From a checkpoint of a small transformer trained on Wikipedia.
Size: 10 layers, width 128, MLP 512 tanh GELU, 4.07M parameters.
Training: a variant of Muon for these matrices, 5044 steps.
Each number is 128 + 32 x the weight over its row's rms, rounded and kept within 0 to 255. Layers, rows and columns count from 0. Numbers have three digits each. The size before them is the row's rms in percent of the matrix's.

# layer 4 attention value, 128x128, rms 0.144, rows 0-21, columns 0-127
111:072215101096147171127143111212114112143071125124156180145096150124101167097137179107089113111068187173107127143127093160065189118067145126090169144109079174144131138127127164154124133141154083147106105143109096126160146136179201155117102127157101115131145123124099152127131152135076090146168122061153135144129128153111148073084145106079162157167150095113100186166101121115120083109101
098:088104138103128162139109177168084150151133147076066123132142185186147157108142103122158141156150109091108085142121136114161141072149077045160167112172122138089157128098118136175149093128147179079181110140141102133154156067148163105070112129150129151106142098107120103144171085071081139194161146107112154114172125141131147155106089152102112165111126142110090229151124097180162180129111
109:064077151149126137123102147100156124079085115108107136089101188146151148149133149167134154104144194126118171117193078077125097169105102058149104162106140169124112132143079155074137176107187144150071147155103161092177160164127137109091121102107099112173127089093146112088169152105190140129113083137085204140124108145174116144127080153122121150068143147159173153080130118094138162117171
095:085114081172126127121068096115115127133130113105105123160196136172104099113184127190138188183096150061108093138166145073111108096137146112107130107143149111109098121153154144133091139112125097163101103185187101157177100126056086140191100151084179113131131130159106133123158174137108141136154177117143125097089120117114164097127119199087110100068142113134126065119149216171104139166138
100:116133189103104099131096141154103109156084109125141197088069119132111146129103135102166173139167193127073184122139138092132126184189117135143179111171084073138083110078155067163194118158093122138030084144146163143138052089090155108111102135098080144155108152138119137125100132171077143148168149110132101175111085138112111129158107134119191160129099116164162118156149131122138124137139
112:158111153133131093134096135165120117136135143108116049120201095089126118067082073132158174143110187128178109177097172116130114122129110182150088113179159120126096133153149126166157073145161090099106139070067140103123132128106098170192072136094125179117126112110138120139120081054142110069098116153122118207139146137163139083126120089085133154101154154105120155088103131181190153156146
093:112100089118102086129103107107078114113040169167138126143129098090180136160170166110174099135091187117209163138148152127126181141084168150171093160115110165109121143192119091119072155133155181143132167128119175141170141128099118189102135088092148123137154115148163124137091157117122088103147128082084159142106171141096156082119075098128178145156140128078131180070100078117107089104090
112:140095105132134141072122122169115091202081135139137075158116177115114105153160112125127144161080148173137136122178127092082079124069161148150153173056123145082163121127103193163088164094162130171101177096079106182095098144105089126153097180140145133107115091166093144120130144121130173130126142103074129121118111147175122145133142122089098144153082102128178201146097145061117151059171
109:092101165154102066096117163095154142133141149131145178185030207118114125162135123132135182153156139118161155175106192126073093116174137128113118115118137087113105116126049157115100130095157184158130160088110137116154114146119132146082137114128149060087200106147125143128086093104100122154138135170130110075195157114157167109144165084130152125113138147073144134111155114152078065128086
106:127148125172168095119137084165061139110149128130064073131152183128126149092145091135149129082117197123173100103117156154099118092085136118160133103114107131156151147148135113128094118101154124114081077127133117147089099119132194069155125115085129204081182125168111132129155201118127147029098142135167118098149095152125089180183140130151090132154168126127102158136174144085131085201148
103:106159150071131130133077128093192097142088119133139217073131164114152105106098116159180131185129108043111118123100121164111142149182125116084149080103172091166085159078160120102132081074137140131137143112115097148099114175122099110180164123153117144157110084142126125203082131125152206133177170117087138104075124132104176169127124161086131094175132128082155174119143124128133106163128
116:108167098128113160104147088096145188172158108161099133092161143073186161117135183136113204095095134116130102129101112115112174194181108112083111147154149108170144155181115160133060132082147141066113113114211107074129108146152107126140147165091175090120074174134113129138137123078112137144094074117122109120119163112171146140123127094146096165140094139096035128119091113188163122114139
104:159127164107130167110087115099115042104145152125096122086143153109115094159146080099094145172080120146146109173129168142115102098150123092086105127111161136134144058140111110113079156117091141146120171129102167151135138113114121147172108158194175079125149155135144146073091125107176122133098154131159031165156157089131086158133129139117199143165199163171148088080081082198156120137119
100:091147158071107115153181144193137064146166146080068165136181107107102121086097168059100136096108142115141104117143091098133111095105157157145164072123134169131154150111104106079149150041129111167132167072081089083105119160119180146176124128113183098176108180101137112137149084188141132096137159155089177123109134088135167115157127134111175130099127096076107130176144140107162131138151
102:205117149148157105120129081138138096126224150088126138098168144139100117083136099137178105155116113115105102080153080133119134067152121189099113155167129129102156085146126184141105092159077173121160175184093140112040098139188114108116164065094142181159143112143131125146080126118052160106169117149158142142137076124139101137144171141105128100124103122078113113109095153117169137067139
115:069109165112155113111126136096116207168124149121130162129090103179172145069152120160106142139120140134129135082120131110139079179134137036102117161152130141176080144130075127163144175084153108144120109137144122120123137170095123121081106173112152140086159087135203073117180100113111147105149127180137220113106108187188144135081140086063104111134158128085132124099140095175097136090131
103:184090144160154049119076114076175169132094144112069154146149142143163085099103108101155143132100118106171106091142196146156131140112139118101130114147085201115126104130108154115112196149165101114119149160110138255137128143174046146123114116108140160139115177108066121173148118107168138085107081132164120129108149099082114086104147103079155137091124130148140108145127145118132075163113
096:053171166151156155166204141097108128136164152080219147070130134158096208119120150134173103146153115110121191119153128147170125101130081130128171127158084124125076142087106119171108173079150120086092084141117113083099140119148147119113132101144091120106139151139095160097140159069151087135075135147089112190153081173110120144173135119074126068120115145119137088134184141123133143078110
105:070180103140114130154101151163125149129158114119147088177098126191121163115119071118126168154137168168099144157141120110082117112130098147131127122090076110157153147181066120125092095126086104111138234134107082175098137078090091153187111177088140064157106132109108180111154136105136130128153137140099131179152116173152046157140167136129182125148158127077096117176191147085118120118119
098:147135141160111104087121146156162131089091141109130075154108126093144063182130122086104167161175082181137101105113086153103118170126133132088130116135095059165151118144148143149193073105122131100155133148186177128129158088155083189110161059122149118100113138179098089188132117156175073104111092138116118120112150134057136125077104178106097177099174133077080160109122118165157146171116
100:085068164163133101103132105144188198140177094135161089158115171106131168141118131134125142155135155135101112123083084157108133120138170110140118111120138132142135131118140103126173095082068093173086128118111082124086197151156194099126117098183136171121165129038094127119138146089165139065135150130189123195156147074156149119126101168027144156107147138114093126111123115161166101128095
107:129140119080140122064106046131210171152135176156142115104125122135140112135095161122151127148140114124083218145129075138101168089181093100147100100092132148103066179114095131082096137141127173139107149184154151135094185163112134146094151120126149117130148081132134171173110103128060105109117128127150126165146079113095130185129139063179097154150138104149086176094063132158139091098162